Part of a small language model's weights: rotary positions, tied embeddings.
Each number is 500 + 40 x the weight over its row's rms, rounded and kept within 0 to 999. Layers, rows and columns count from 0. Numbers have three digits each. The size before them is the row's rms in percent of the matrix's.

# layer 2 MLP gate, 2048x768, rms 0.0322, rows 1696-1744, columns 672-767
103:490519452478502500505512513494590475479525520525494493556460469500537558505538498503557465555482505488419443505485522517475534477468446391515535525534471472577543406511487564521424494553499500450561467542454523458534485463512524475506562528556466503502537470498555505476499542600491510553
099:517466499483488542447519564535439515489487462473528564538491497442551495521451500529516501457504540496550545457578450544527412525486473479500528537428491504461533543498449576500566493480595494538510433474532481527545495524517566575491533398467493489473498548480449403494497576405444528519
110:482507482505506539465511569563479467532569484538488495508504544523452605485541513469477583515546493461423493509522451464510532530556474441557533518445538507436502489515554465521542543517496454422468554499474458516510426570496472515481512467476494490511512525494547495563530578535545507513
096:492560500533531434512454481521515420447547474484514532490520416511500464563456498478467492515480449454507491514531452482541446444544495450485522536469435578493499496558488453502500461515451536466533584524470537476602473488512448442439551497450556486513527575492496512525476468531543519567
102:514517444564523464423517502461558527495487515493373548449525515505528514563520469495476437526487541421522500457488534482501511465404472514520476552505462507489506554464586498497499549499490539504545482475519509482456509472476531499492491529454501571477488463492437497538528462472478483463
090:547532515508505477423540452516412478500493410540622595560525437488593541567431480486462490529484530448540521469490506410464517525480511539494505489506496492534515547581489472498496498555595490517462549555468583442515520534511509488485510483442491480483511541498476454442563534519511460516
104:562524459454466508534465474473508570507458545491495466519522558509474484527500509519392540504542546484494445488498489518459527571603527454493469522510497460484634544421476503492453456513503518441418489548474502558503487545536472476488427489362459476552457519526570517442455489513464508467
090:470488465517476457559482462443554457464454477522452435568431491476464527538472513456527480622550459565554499509477549524530506498518488466448538558492513450465459474483490489504510478459466447497560554546520501506517521399547501534516471579490481495489492459500515475550495453490474464569
097:508514475511514505518530502530468576516562407484480555529486556451508554477533515505449459513586461470494521571541524496407473464500493498479530485507548469574500474516449521563462500433540487458495542500504517539550521584416516544526525413483488482432507482489549543487476529458527463450
102:454410595530450477519455490521488486438507565498604485445550476487522522450480562492483441501513430475446503448525562597462523481471502448423498462491458518434535445497501437512443525529482561497496494541500487474505471526490513454560535484539425579535512459504530444540458538587582533441
095:559474522542529511551512504511494531510537522539484476524482485440525597548501536534468497447481452504542449532527522499477513535487494548627510473476492511601490493450500455500447442368537529486469511485571493530513513451551511478484517416461516400557466470493516447617479489533503497572
100:542523476510474499437521560501535498561426458462522528520460468420472429495441593516506475496466484446450534527481569549536417547440487489530541482508520463527629497463524466484529508506550506517568469498488556510495551520449539484546496537538525468517478397481497514429498507409490481441
094:446539412405461444507450497486484450540538504519496448577501531523465489479451488522542570489427546465563525518494399429438480521540496533485531390476572578422503521543497507471463466511488465393453542558422583557504506427484432508498492500510430579516459455447481476509526586496524524469
098:503462409501463508465528398524467481438458521543518483513498551488531519511564471522524429503462485433458498514516507480560521485490448434444542467510477506513462510537456514462425534475560535535478458526493406468467557524509511473391460472541489485547511500474550518515440567469392510433
108:492592526533575468529473570485522491458485552500436521508512509539525585510468505462499559529468564539530491509476564481536516514562493450527499443457561481498431532432545502464501500579560503474449513450434529485429505487489470482515487428535467513509554516505510432456446522475485410485
090:542497492521467569431454481578450478472533433477475505454504524470446521507442489452584536541467519447509478467389543532513528433439503508542530510492422543510562509515503450432475490548513485472506476459508515531460555512489538395524503496411546474488479478549490531551524501559570492423
092:569504437475496515489578498499445572517487498491497487484495486567420552510493565513555405453549537515492539515481554430576461449516515547479454560508522557551452490524523567519477525609514486514490450510463534401550410534493493523487476546488471480515427497517508528470509489506440569551
095:508424501509573504513522576479487503462511494455493537461531555439545549460466534485496490551476427487455499514520513494475491497479468494449542415493470479494580440511516576530481467522536509515503512493462527433511505533518480489463459554480554491463545501507521508607510441546511524491
092:496478535509456464518502437527529424438490515475570500463553468583477495494449477513496415537545590500448510456506479540487503446439512518541535444518427530489461533523479451507513466560557489539506412571502458572473479473537560512524440473495516595434556497601534525490481414477519493458
095:434442451454471444521519506479549538395550439522479443535535494557415477519515468468531486569540589531476537491442471518469529526597453458495537525454482500571481438431495521497547452550520497508552468528526485544513475483519462428501476552494475557466477493577544559482497467547506466402
106:487483520501477541539494532521557503502536554476483493526513532455562479490486604500454491519522496448497459559521509572508545511501467404453434511477498426528475531487488583541474513532599539514550444491436528516539542565492471557458504559543467447453492493486470533502448446562533541493
089:634492515481425464561492540523463508497486544544531505481481456534539464437553459491478524514428536464504464458453500483500477514501525494541460528569517525548502526503508417448516500516478553494549496511472437470447526462467491527545505514524436482494435504516536459503537472530477488512
097:521515429413461471540545546639492463502517522495533459525446506594541505471545511477520517497476515558472490526430427499467492461473501455449496497498486512586421505479483499491535530469439537501514481487554437550558464450501571474501441520538536532583554518426552524457482582497474478499
091:518558491517509455450516468587515543456499515509389527525545472515450494469518476554468538508544523543487486522400545440494396505440551517502493548492499492538445470525553527510463536425497476493509538462484489528510451507491535471477545526475491504483522503528506476527459520600555501526
091:523489505512492497389465550575582471469469449472505481587520457499473399523451493459511483480543501578544510498527523552463531479530492566474461476467457502522392487503475557472492482448545529489459524532477464487523467542489520567514480484451451468449545510519479443488506549506480549504
101:519475499564541542447505505453491497586519485414536547447487509434527525548517482503496503453476459470562496419488480518562529532526487456473519462479447506400457502457470450522556521481514464491546486496478515478467507520574528400561479542460521509494520532602467506466460466563524523407
098:456442568538517482585541490504465521538505440488432526535486489530507475503481530467546523491569473479522521588534505516560459417485618458443407482523463537546460513500479522443459519481571478507570579490547510478531463490469453502502512494569486502536496477535429478514490521503427545457
098:499454497518541451458544557458510441491415395520488489472544436504567554563488518562574503500480446553505513503560530486478539489449577554508495500437512530495444583525538526488467518492509509421500487554546416541506584525444513531498459526485531376488395475440490488492430445521443496502
094:430413505520575536503535565524474455472494542502519413407565470502482470501486545460537531477523470451531522445529492491549467551529555589462443506561456560463579567524484495459533511542419509461502437444551491459479533538425473537524473471518470499532533501510480539435477493544410473546
098:500355478516493546482547448451570431488441491492475500566559497525469601465570460536493471510509537510518491470426564463474546478457468480503465528472614495472521533496498495497533459589588603486507396475515566541455518462492496586500499520439552512525450483543469465493546499601493549448
104:445494455524460476502520492510480473505498503538462515543500524575498508563544481503449435509533528520499483418586503521483499541477447540485517457493537508476454501580539481447506549496550491513494506500531557546476473481513507485538484423405476476504517491444509514534426597514452520476
092:499542451501512476554554542555532501518521439456448560461430519496540503520529500468484506572469530523435487573511571413520581542466520516490556471486525505503568543550465553547566477454465440487436472551501464492453502528490469460541453483495563506481433571527505476545517482563508436475
094:471522501426502581509552540498464476470467517573486474524444493547444572445459501495462477485508581473512433465490517547416472560511499465482493578471502504460462596465492496421523517475417552447543441495496584520559427531539514527529427517553468475456508481492482486536488482474553515443
094:497409510497447538535466528476466560520537520417531548549495562436484502515535480562456491511440459462509461471512524495490540519576478532514537489489580469418520517407464478568476538467541465449496549543520532444525492544467490565546468481484506505506523518515546542505565539488559541439
107:526490544500512528450529494510466429572496416455500522526422466467532479532540504519535485529480525451493514478516523502505468446474550501495535489476509474468496528406531429473511480487477445554519482462554471510459517490431512470476453541502548493481490513476508541493442506555449593467
098:515492528519436463489465477427541535551553442503508529500502517484528571495549522468459459529612418568474557453518543566462494453448549470504452527500486538482542531453495448485467529496523476534471430493569521473533489523530566497530568461510476452515472506517458398492497498484514460546
097:500470551471501561483506523510489490438534447529539524541492560544552535490494529574473467518435557422457482472494496522491445499464509489524479540472514526452496450546510479518597478461458483517475503514556486471450527492507458495427426491567591434557455487441431521473572436565476554448
102:448541489477522453505467440484567459484543483505560411503417554512414495416491587509496558546486530523471477489441526444461475511544407482495487545491440416495473550491446420518563496543575488540491490548504533536452453452552440551479509539469555472485501487553466487458496535504539523491
105:418542493461454464553485463422524493478514529447475538584516585524431502490513591556415537475506498487413479417436536457464510566488452485572511469506539517481496441449512517476498416493523485478488496556515517563431541476517504564575462507522487485527485467484437545463402529465498534522
105:530535511482419445486520432510512404522462524476543512476554460463462502470497510493465556514520552493525516540464488485463494441485517438467515435469571462471534495452470502467504500489558481527544507493481581507488469504478488411493545469495518539454463600530501535448560541520513496474
093:595473498475577501525487538470514506429419483520523429497453458533464487508510449521430469487483509490563534504554459550461432540520452532527510513556523507539496475522564455529476491562533517556541445429437448481555571429499510550468488486478496489548531559510584470535415488482460499455
097:556472505474580507545480533458471578556465460484554506465449491492515526445550490499489493526528512483522485450573504468554509440496487495560498499488530511430508468537526422452508443511493398488458486510435417552502531513434505427531417571480419485498527496477544505485490482510475604500
101:549491537543551574485504521528501484461511531443499457516487439526551504541495566595593548483454459533600483519484550571452476435505445586496443540532476576536524543549536483466509517415471507479491540577450458465479539458502409486432464506508566458495555456506495551541526420528479524459
103:481485428583474534557453511543479485461523458464504464506534473528521498570458506501498463540485532541538475434516515536542541524471563499524535483502487548501528460508499463503510463520539478571561515470494454494559437472587518541481442521506432524464458431485485532472525518500596466507
095:528456514461522477550562376500440534503550563512497405494521521475512502467429434507552552437519527497552447538496436508469508503470471477436469423456492483490478518526455459471556487485470511500478539553448561424517446420525485446419509501444477526506513527559557485479557494540519551526
101:523482527463431540477494478558507497482508547451479571501410432408524473512501440488534495492531513587536499377593540480471491502575522543445552574498457489417469557499532543467469493594505515479492592453474504525427473500347521474481523498573512510458493437524474454498528528548466443482
102:514580543501515439501475470530469478528489455507521496502544535501514524508487450448544523526548518490532469518481571500575509560523570498471554495475580473426496520521535554434432457506560526523554520556451522474510541539524462481487520505447524475463465539492456517491453461527478499527
097:535458492414464532537475492541555515523456461459514506533469458533453516506472546548481465570515512496478534474534526484565468439490465515533542493477450522386479537513510486382433479455488477488586526441524509509541404427480437493443436420498630483441508406572458499495495454506514494429
101:488593512558562474469465485479546536454562485520452502587499464493488524412510479561418475486484453514539580473524478485484454499505558507635498484521546494392515501434463488460492448511454465492560434563433542534532531500476448529496543465511527531525532484511419460508556501443504480473
# layer 2 MLP up, 2048x768, rms 0.0322, rows 1696-1743, columns 672-767
101:517490479478594510549477472433480486513507490462492472497584502542498523511475472470526499569514414464446514497502502520477475513542464505443474498529561536541472507462491503505533499574519520522577460579540508493541458489495535505509496522425460392527482482445485515501514502495497411533
098:538527464486499453536522559518489535499461500530525580550514609500536490479526532509515456494523520458475468499517520524505560467440485467462505481519520463470524494479503564527489511530539526444582446535510529477456473517429593437478469491422525515425482487487538476457500544432459462452
106:478467543482441540434448506475452483502490543574487470481510534496442563541573513440473560546546474472474512532516566506461534469563439527544551485485531489477498491499496491528529547448545481469438517538503468479511510546481498548520510494494492455486478530489474511574518543531510460462
096:542464530481582461558427417515496477453549472437567485625619547545442530613603449443550485542453476450450431454412410491548552515510430483469581462570479543523489501536476434470560548386464434466506515488434517431563488527495518459514495478539554521533448474513515529514444501448425540494
102:471504502515513434488473507469493538458528493514513546491446432487487519514537510562557454515475496550538494513571464495403514540515436517448495476498488539462489473479489508478479414517479509495325527515613546469453476486527429540542559562553505519473494480454511503505433484501506387507
090:435558469477588527495451535495470537514545446482453535562474441484419481482549483489430498487549445516526501458454565523490520542470536612565494499495460425458459513564524462456506473506489529474514473505492469500486390543514463452404565504533494497469537442485432488495396488495533516482
107:542530437507457508465534540463496475522548490489509487518499509399504538453530441488562547430505493462506548496464509451574444469430534504526465461531549482572447466455447541360539404504488520544484523532482537495471539504391470460460449524495497461477477405489506576534477562514493516452
091:492516510465482404554485501489471500512463496484481471533470510539510542461485530450504592576544496462566446540509579480475511495491430575499492505490487429469463470428519452521490471530482453569455545573482542529580506471542530540533495589471525493452524421522488519537550501457461522555
095:486478576499532525488552555549471601474519479444485558488506583467473473571492462551456479463506501532566513486499506526458465530499449484473497517599553523423493515475513460547397515465469524571432527511538492509487470487469457452449465530531505466552471474580539497515529463498569505446
100:471493550507407549485469426507531600451501524552550543473510486434472507451500523504520472511548517475524458473512479480525482546515514496475551496529433505423550514443449492533465513551472487549500507511552500493498469470490500492518520412462520452484479452442509522482519460514506498502
091:490523538525451509528460438456469436537457472492539516455547544556512456463454458528527521422561470502438502552455480538557512480559558486525614513513474524526539418509513521441538493488429487484588461494466537468539544467604523531534446524515446476502531487453575553452469539461497482448
095:530488475492460523457493471546527531534512564573480533470554480561490457528520417516552524584509493519493421577504473513502489540535528478472438486504512456413415547488509524481460497516514442435520458518483401525491519515504517520523492486499468513483516542536421479575417501504565523492
095:522521501457491502504477535503477472527482429459569519611455525479526484545515499530523491438500564524514539467455501436527532472564504540482568488472515529530463489478503461475524515520534472473495491487471465500519497519483505505591485439514515515488496523489481450478517586529513545470
099:495472462531492540485486492496488471513508504453491394497498590482500476458516511603585513498438500526483529506530560492515517484462490519567553486440512496449507523462492519529481423467491476529532516499483442416568518557567519564445496482529569502461531537490499489391483513470456449446
107:481455583538460518467482528477485564471501405439554493463551440534508467469498468504507447516490565438417472554481437543454477406510581503513577497521546479502505533513486521564507521418457522567551497506520495454574419501535506572531521543536514532533460508566512496553545484534464554498
088:430506500453508528497572489548557516530539471534516509466525468447524497496505483440491419512530546471498530494576486549553543471530497536477467515526538456464490480536493572509524526502444450488501502516482543454419506457463491516453555536570451529440521544488492554502549494504485515484
090:567465633497581545484472454498485450504466501509478475410544474462494532455520568476488551516479485495497419485523470531530429568544489546488512570484567480543487482501460553524505506435482544539521479480444533522502434528490488520592442518506535527521544463511550589524429522491513485436
100:447506512508499464541559500541481428415462513470479481489522406565491501509535507525514508521473464522533527488483517450526542572554462465486499606514508439475480518554558502496496558589478512552460517475546479423555491480541472503556506466535525570537486461542550500472497501403513495565
100:486449525486480463510508479530496479439502498511471502436573601581480535488546519546518517511455546459526508471454496507532559415479550571582514482446495566532458433516596521508414467566464549488479454562576530541518482476532521449488446494514499502473494483519540509469492497488512454506
100:533535492559545496483459463506452476509579491461494518476445464429546493490464533565449522501459434489456478583533533495521521457461506501522444471546446458460464527470541463553454540510503504529433549512512523473441449483511425517498574435456496441459547579522476486484491546457517479479
106:494538507492547474493547457427498495444508478421493467511484573549427471532483409434533528464600548489460475475493545413523520478439555512434494473506387510515496470539455446501597534508487452506420465506483524501491532487532518473488599506501535557513556465397575485513525475499547472437
095:395558510470614500413504511493493472476462446416528462569571509499490552486460489507442465410474491499475534518500510471450508476490508562503525467467466417482485491569522577495544475473498492470436545492497558476483446485505496512537452537511522502525585538446475446500496420497474486452
097:493534496527526535523402505519512535408510469524474517506453516496428494498557473550451539484471559493489554539624535472523514467501530487570402479425561477583385467513507511483418517518453466524483461429509448491500461451536501492485459473511513491509479460446476563532467557478455495454
093:495477528504480520576524498444541390586481506412531472500512591504524491473479497367495462505580524521483471543580497494535501469440534488469462422506521560446545493420450432455516485577476541526571498584511506484506538494514561513475480522581565476549497510483524517471500482490467501486
093:492552559430530431516527526376458464495517522541497541456531511555507511499545531494484494536503498483477499403450556461489443523475474513518487511521492444518559495507551472479544567524492480500520500465492507516484545424511524537456503508455588575512457459538575497508448492534499524443
103:503476535426447534418476498525482530457449461499520481551475467521544507431469483514515447491472460429477520480494554464501494515497437510453483567482509506493535544517525546426526502520513516532551502478497502564541482540533539423547481538481480483502473482498496557444597464526549395468
096:512539470569514494483417498503531511469476500465559455479505539503535491485415482497590472555453529554510469519468512488458491481549422490526467507525487504511558441449512488538494474504491495485524477483478535423439502497454521510497523498454530510488465497536508507556478481562499487544
101:488577508452496498496445552507492556478530493460535484495474523451476444513527460526488453511526475462450514554507488503503478472511435412535537526497568403553455538474484452524546485504474490534421504488467509551521479558477519510559519448476533498458533539486494449486499527503531504503
098:407428585461506503469491560542515557464514483430452532472512519474476362492496517499542515509555466435516528449571519464479520512480460501536465528519510524489571501439482569488525453451520529527442476474522469467507487531400502491458439517636510499465437467525498427463479441493511491531
098:592566493477526575523485482459477468516478533473491551498464511482497486472571517517475498483507538526431456497465576494480543496477486485415466574501519503485537493493447414467456488448512523497494535539487578501474524488539586513497502545394516484451464594497488507474547567528535603480
106:442532531468517454487502480447494476520488502453496478519520479500490523467535499456464510538429537517400527578466536467524543518476489501523522458403466460508465532475476610557488519504481579481438385526500537568494487577456481527456521491556509518436479493502550427546522385451472573542
093:430622469511576481569499550488485524533501475468550500530471505437462468513542535385505511566531485434510441546490505501523569506476536521431532472483546497512499508503470449517536469479529514484537458525508473519527519474507445422507480397504545462429481553388510471471521549547508526487
100:470532459461448525434489452473425491506504461480516432500481500444510501496517495501548559524498470588536502506472466528487425450506482463442545504464448471473572516502475489509435580536480562518512480451502462491564472525460534479447569491464513482518502568493518487449481577446514541494
093:492548457508502494471482550513516455580539516520489511492495613538504497491503479562521482483422525486527508540524525495547508509494512533542541514483474511540576489484487479494531435554448499577523481450462536468534561474556468493572493481481471538597538569449521483427472526525473531563
105:446538539490476518506474502512576482414485467512544496517494531513483460463419474520498508453580473542578484527531452518478496560468514465502416528430537429532475470551494545486516508540494486493540511489510503484527466486508515519445479534506526509525463451489520485496480488497527454489
099:436427463490482471507513571495430525542468463525484517484445533508500487471426546488460575485464389535456483456487425528520445482503520474474467473461571474450412467572516464457549522488483497534443528519509501476534532507542512493533443432487547535468561541520487516567498520521445588381
098:490478519482543444542539495563537504517549451503558493486511486551571496491548516539522523538440509510452444509551478496524502518495566518482513461487552489518412522474529479515488414449478487522525527466535548497487518512467508552500529465534528512516546474503483491484526502527520512462
104:524473480508508529535477493507523488408531484489555528442438445458486436512527459459441430454518553527492548478522498492503467501455479454501525493523518546517485466528489511552546540433471515503511536473485473494559505586524607499408538494454520442511524481480541510540506389528484491490
101:545513490480465413483479528515503502439530555496419523564464471488468388456521501504509501557462480490538501445472529533526521465513428477507447510478468508473541479480441422617473480559516544413469455544495513524488531531434518492512500474502481622508480488542471534505510487417485507486
106:462534520511531488578460534512458545482541492506516515444462528499509431516506483515473502469479438493495492515523524475485488512542483583527499533527470495516474492518488522539468480539428486472472492465547435465465550564465550491477479531449555492525568503515472467544494443480526495505
095:437532435480355513487481545446536456522479460529554535499552523469419563510473524488500516526522409492450488399502512525477475482562468457534523461453481473437579500457486481488525508439465458507477524481522458508442426450527445529525511453529485513492475548496560437441517508528550581552
096:524438483451470511593458451521460557507468568527597507535522500546502525521445535522554443509523535448520491393535533484506523477487525466488529491550456525556482476514477507480539533528428536499475550555498478556537559511456414476503515473578514495475520454528494499548494500469483384498
105:521539531515489489480486576517488473513496512523494514487528523436516495557480455545534508528481442559542509454474524531497511473517498453499457510463480444499509479567540459544552479540466489480489498537475529613546615484473461511473576532446511531448540471497513488514437542475502500518
105:477554513521428451546523469502504500477480419538458499535451499412502416508502495533453578511536424508495523556480574527476463448523498516550526508530488479553492514532496545539476557451496459536505461452485476543481576500504503492389416543476549481429496458460499484527518570544521532504
094:491454487583449463526523506476463514522529514522418445555540447534510466507561526518471531455471441531509401489499506533549493466477518554422499457500466460482507503522530517495443457453512369518520521513520459541527487496591448459496481440563466571492466545454557494548468491495456502490
104:494490540510440541538500461555530520494464553448544434529476461461473456505460491444537548472460541521599540442544506512504545548503480518473467537520457491496499526500459537504486534461500440477475535373548556510472462477369411576464472466562608473446541454480464479506531515517463531480
103:468511465473484456573509493489545525481525535469482532450524566500558470489442453539576542485421444566471471532519494453497512550515494524461407478637459546560529530569412457460577483469438479517472491467499516473478542509422447511570484557525509535522393553577553515473458480482508614528
096:545556443481509454408481516434524480494517472504465501507473494442475552515552526516534486521468553511580419483502542480430492547422476468592435484482563452568496367492500508459483513477506555485566453447486557508471508518491510526478495518517488484543504389511543492450464511459482497538
# layer 2 MLP down (transposed), 2048x768, rms 0.0322, rows 1696-1743, columns 672-767
102:570440519446500463529502518492506496551499573470461503520503471476473458455488453513504481467471493572508510586563566413622557485486518547462499513604568494542555552442538522444535513526491496390397512569510484516456474500549471486505502466504460458447486506506478461517448597537444492565
098:531521510514513527465538453497437570550444483574489527477434522531551462512514452471516429502519542514480498489541474514513542512407504530501534559404493588494526466467446507466450541434430536520511474498524473467502444521440575408517483472417524551436480469524472550514537456483506498457
100:505453460584479488534430476435564533504526491541492510488512593511403477576470446491545531561602478520500554447559494392478536457521535504435542579493485526457448560499494509499447546481519496488514490530498451500498530519489530501407460494491493452445464463424521491590482526501512507435
101:436501496478450512500538471512531538482490522444390514489516538472493516502487482505512549530420502467489553514463511508529530532549514516489526421480516506470545568515543443499434557548491507523538548497532466574561520491527535520527403503448468470458510548515495567510484449490436481488
102:487485541518538514536484518545531475521529491525530475515583429513486533513522480508457460507445495491514432542430465414458488573415560535452452537550494545452391553486512547508468452468466537506450472512461445467490500459522532433465436518420451554528494471533556532479455522494606457517
097:470495479515509522517500488499414516405564466498533539493525432436526508446470500443532503511570455524525513485508508442505467435512547517451503485526557517427518419541566456528505488478535515536545476517521536432461556455520514453447456535576502500486510527491488404514573539434480511477
102:563492515480491496510472531557509471550487444452528537535572541487468426531502496475501533505530506455479553489503532480512485518464505568505509504475507504503486471583514490445492432509551590534467464477491539504553538377457450451489559524472534496479459489503514527513511496456488489555
094:516550524500505493438607549538515502500481456516508480480586479551513544494568500448518529579402506517438407494515491469535483520516379467528476520544519524535498472558512496454521524461523519422468484525455589487467505442539462529505422502520499531496471477459487526523505486466442484535
101:534462600462477437464479563588535455482440515538495474515474454540530427485481505498455514468441493524533490489599489479588498445538534527519508495478530474463435503603526531488521499511479496446492509481490512484558470502517445497487448544592482571473448460559491477537495516539493497531
098:555508571511490495483522418525492483460537454550513498569464476512404496500497493575483454565511441521451508425465513474434484503588508452442538538533509565435506482478457445476478463511435480525588472557486533513508475548544546509539482479536532524512559508473523559568428538548566503502
096:455524495489484478530448539499476481532424541588484430496505524521474485442456454493459490489527542445457448481407484499459504520538501488432544470453542504449532503534489505524566488495464517486508457513512586535490473498483482441492507524439488596517552482498515538473544478493531525483
097:518507518580539467437480513531514552559464609515516450531490511403445479434480542511512496509460470497508463571465504579518531532523516483569490467494466555486501475497480439547519560563575529541474462413530470428476470460573495572541480583489521485468477481441472505487412479524528499463
098:479538500417456513449477510489457522553453486505485459613487532540507452546565500538480504513450451528436577523550505434497484440465455526571519499519520458494550496453486480550509512492538512462518484488530573469503541527458547475532410483434539494485502502568427475464559491440451483400
099:544526515494526475503550463506477456479446513510543506490485496465457541475563459583564505451413471464563521534451474441519437498503482532527536479480478474463517488529500490529472542507556454518458468498420467433481492497540490542506454485495516541385497484481524490451431467530521471476
101:453532556507482476510507471561502427536545399532513447507550493456437477451520496501469465535508573484440543450539493506504501564550539507499464482550530469429496492528484468528523498530458471564616467533451450516565465545444465503529463564500496525500515479526582428492479533478545542482
098:501455468499559571501625539503539492540538508554473518575487493512438499474541509517554525540557497493518457457502485467496500509473500506444488484545548471493455448444493445451451524454511491397504425505503507475473559557506453476467483459568488474506482498420470512462477469483396544501
098:531457535540418422555510496575509455488532552484510461482468490543463506532465509535491364457522508503535474500499475457554455477469411532450469520472457524505407526536459556562519578485451470519485548479533426616457476490505541443547505493613448528490402478555541473461466487479515491560
092:503485501468469457475491498504486489510483471555513536552523421487478484509502540536502448518465473526420540517514521478501466505454494465532435453471528591493492493498534494500573520475447485470543527494463427591475480515533522491487469531399500486484487554541531475503515521448474477538
101:420503562491482551455468542516487477474460454540413491463506507554523514457405526530422497480432512444491461480506469526480598487492520465468577482512544467510529470434517436512550517487485503554522508485567459453465541533605490569509463504507479547478567530530467530521421493518528487630
097:467484508486503437533474455458436481523474445501533572528452488455586583522563478588521509477450522518439513508530522534517543463436508518519532571473543466447525516507479533528496506517555527510507526511474425542504406470520522491552384562458500401484502512481444487499449497434478524476
102:521508492447566441537557461503489547516460408530530500525525468492441468500531448542430482549492556517461475464460491458583472511471502494518556548540504495473498478526534500474506434464433458513500434520483550458500418431449520568480513521503489493536458400486478500557449489459480581489
098:523509474455529534451479482471521479475450449474525506529549507481512562537521519549543519483537498478479587466473545458572496572497468520514529514560417600512513433484468547523536519520469545496445517625480502552517559451496529438462470530500523495394485537535540526524450510518555533436
098:500529558581525491540421479439485464413540487546461477471407468465460505548536502591516544510556422536465570453551554525526461529490482525531487397540552460493481453447453490460513531525539469508473528464463519466511526524548460550509478533519460563537566447487556522535519510535439451494
096:563493529547492550511454492460553488488573502536512495477528551471494472466462518515520474495503490539514478557539459544501509522469516519491461519531457418468486525485547459451519451550456517566542487509529497522492477461520450477535556511579451481528509535481541501540505538468499410490
096:488534646487469483524509548567501424500510450467461528565532448547459424421463570496495494436505489477464505477459509495433566479542524483510503520548432547504463562555517540540585483444537528471494435509492483521483531490519557519499570445485493590518507544510510446523436582579470423441
103:513520527421489482454527468472480496480459561475548458531486485572554445417459437573485491490487516409515457434535543511463425545549406479551498520513458543440531527488573541429520539465522448516541433479489496480440505532460543422402541557533509469503507481452434485472491474534518458496
097:513476434520538470479510515479560486481504483547565490396495534515439549434485505529550447510476524515547517536428482422462485455504474523522515468464469531525522521479459463556455511486550502466480487546560558473527520459499407462521527502548500423463475523408510499486493542491507534498
099:476474526470478537532500458581527525390506564524476504500501513520462500475451447455467505497485480525452470425526512518413487481482457492545566557517531516538508484537455576407481435508482521535501475447456591524532570443488484480548496487581525463438510432536510480487513496488503498563
095:492500491399438515487508484548535510522443527552507476472589465500475524517519423477496505498499538497503504527521551528479499496458458525528438560558530478546468581494403472523521422534441517550487482500366500519474459526542487482471514481538495540558503557484549568457452482443535424464
097:475544478460549503539474553457516469479489519475511523494579489531488457472497473495589439481462540527544577387508442395582520501505426549513509563441490478497491533520529431483521555543511489548510456515465524520424489419510495532462472514476565527412544474523484530485462550473532539491
104:504468435573520546507464479486495491584538534505434451492577513501518454425519505590452487447496506464500515525451505491516531439495476514524472474504442496568492546500499493495430486531526542570468437441446513549457473573444496459447450595474468510431600480483516574543514504505503584505
097:539590580483499516500466529458508567514542591490510500493546523515455517422573469565449454570562485531422483516468490468401507452529529474435499567503462462494473528503443445475450508453491529454501502538444466462501431476492430432457545454468627493534494513463525506511563492504552540481
100:525528491551507557492493478540403505492580476517515465481502485512503489536520478434466604481490485518510443526490453488508553498493493520560431472509424515488506496507489495454497509473518483557428516484600458391478482444483478480542558516512496472486460527488505552487469484489550521515
097:480500569494543470508429563485454575468556493549445422481489593466544462547493522478469459481464500453501528520490562488491536531477544474469514519438462493509414468536525526465491406545561551501481522469471465531457575521503570514547525466492451499505540489557523515533457503543460580536
104:425476538463439496534516508493470447437551437558550506449481456433401517428473486593506517460501497454518466502526427513500541530457388555486491455579424476510423556514540572577568480445487587540515532553512495424472467537434472475541457494517519510500476439482523486495498498484458437564
100:572493501511536509515512533471507584511550519494488505552546506492514456473450533478455569509530457487524508499531506522560515458523492543391526453477500440442463527493475491402486487508465488506471442566504494451537456557574513502465460433449503503552532508487515533561456355514493504420
100:444457542493412514539519451500526441506557469408557512508562450440516626497443548553447565565520533482470404539521510453513482486388423545527499457528500537535541477457513488494559519496486433483481448492557494474418474529590520552490442353509487534554496411504548509551505595507477538486
103:537473483492468454472584509455551520485476513478512513481521460441494423512474540466492511502579431476497448529539481504541505507449477464529435557456452445488498506515515550512488485482544450422590550459469491549390504462476479565549450564505484483506512566499528529515568475494473450559
099:486545526559517468471442507584482492592493489524561545591494534523527506520466502470500389464458491490503463449412537468542523540469476473490522523439522446487429523504473551496458504462535456469478546491503485551463419513558551503561504528566521469542433524484486454466534414472474618509
103:487488572498448495524424552474454497441446510468407467478506547452534440492495470495469439446419535500517537449508489430474505428486495488496504513520536485473508544520480588562458480581531504426468461485577434462537616459523477520583472495508531479509455434464500471515474423579432517490
100:492520579514484518451460552524482526454443503478510524459422551478492466456509520499555445504522459515507566420469468492533488510557441488560491544489528527458470517454439563488480512509505485547490550467543425514495498576542558520456472462453447534453531554473436491495481543545510563435
103:439502484495524471491491491414454463503537495488488493506500481544442486491444543445445458539512521505498533474562509481456583551468505534505523442511415507525464544520547500535519535500432461532515529397580500498440442500539417515497520501516550535467491419461528415440427480496503455434
099:554486464525570449495521507525518523479523481470506499511544402619468533529491461504543541543544490518497475428509552520581573417507537490545459562489519543522515509494513424486482433452414470499505493509464455486621512463475482516501537448536489494481537433480512520526539479449477509505
099:500533467518522479491452512516549491522529446513489445475529496579496504487521458507471504512551509433486516508479549571494438511511449541537486465452484451453452487502570450444570463512565475522444517463517466437488494523530537520441436472460436523528505539546496491456476510415526523491
097:529430460488527483527538533539550529480479457537492488509501539555446460484524538637520463460574534551489387463554508518477459486496456497455514542492504551524524491507552499559533586493466520506459557468488526580471528420532480464569473489526467491519424510566476503615487509492546508468
102:509488479445519515538477482543570536482510577526526458530453513485565538451524495510410511463472480568519542543523507391528549513461490500471553472483576499525489523442459511439458524494497550486486496452537465496471469508456434468506497468493467434461489472475538536511540503491515474457
101:448406560488510509481500485520471460564461460560509523466490478512479510436420412472477525476497561471485474515493517445560536525462536479505472477478473510485526474512493536488491495502528533525532506500538516472552541453485471563478486487493424506456504502484465515519493458500463506483
103:551462506543476516515534552531579537439516442509452517473529374508529530545469510482486501471519494617482509530500573474466497444511506500495442528457589490469509477513418487503534466482486423564491485527420536472523483533446514476479529441558545482495541487615524561527518441497532482537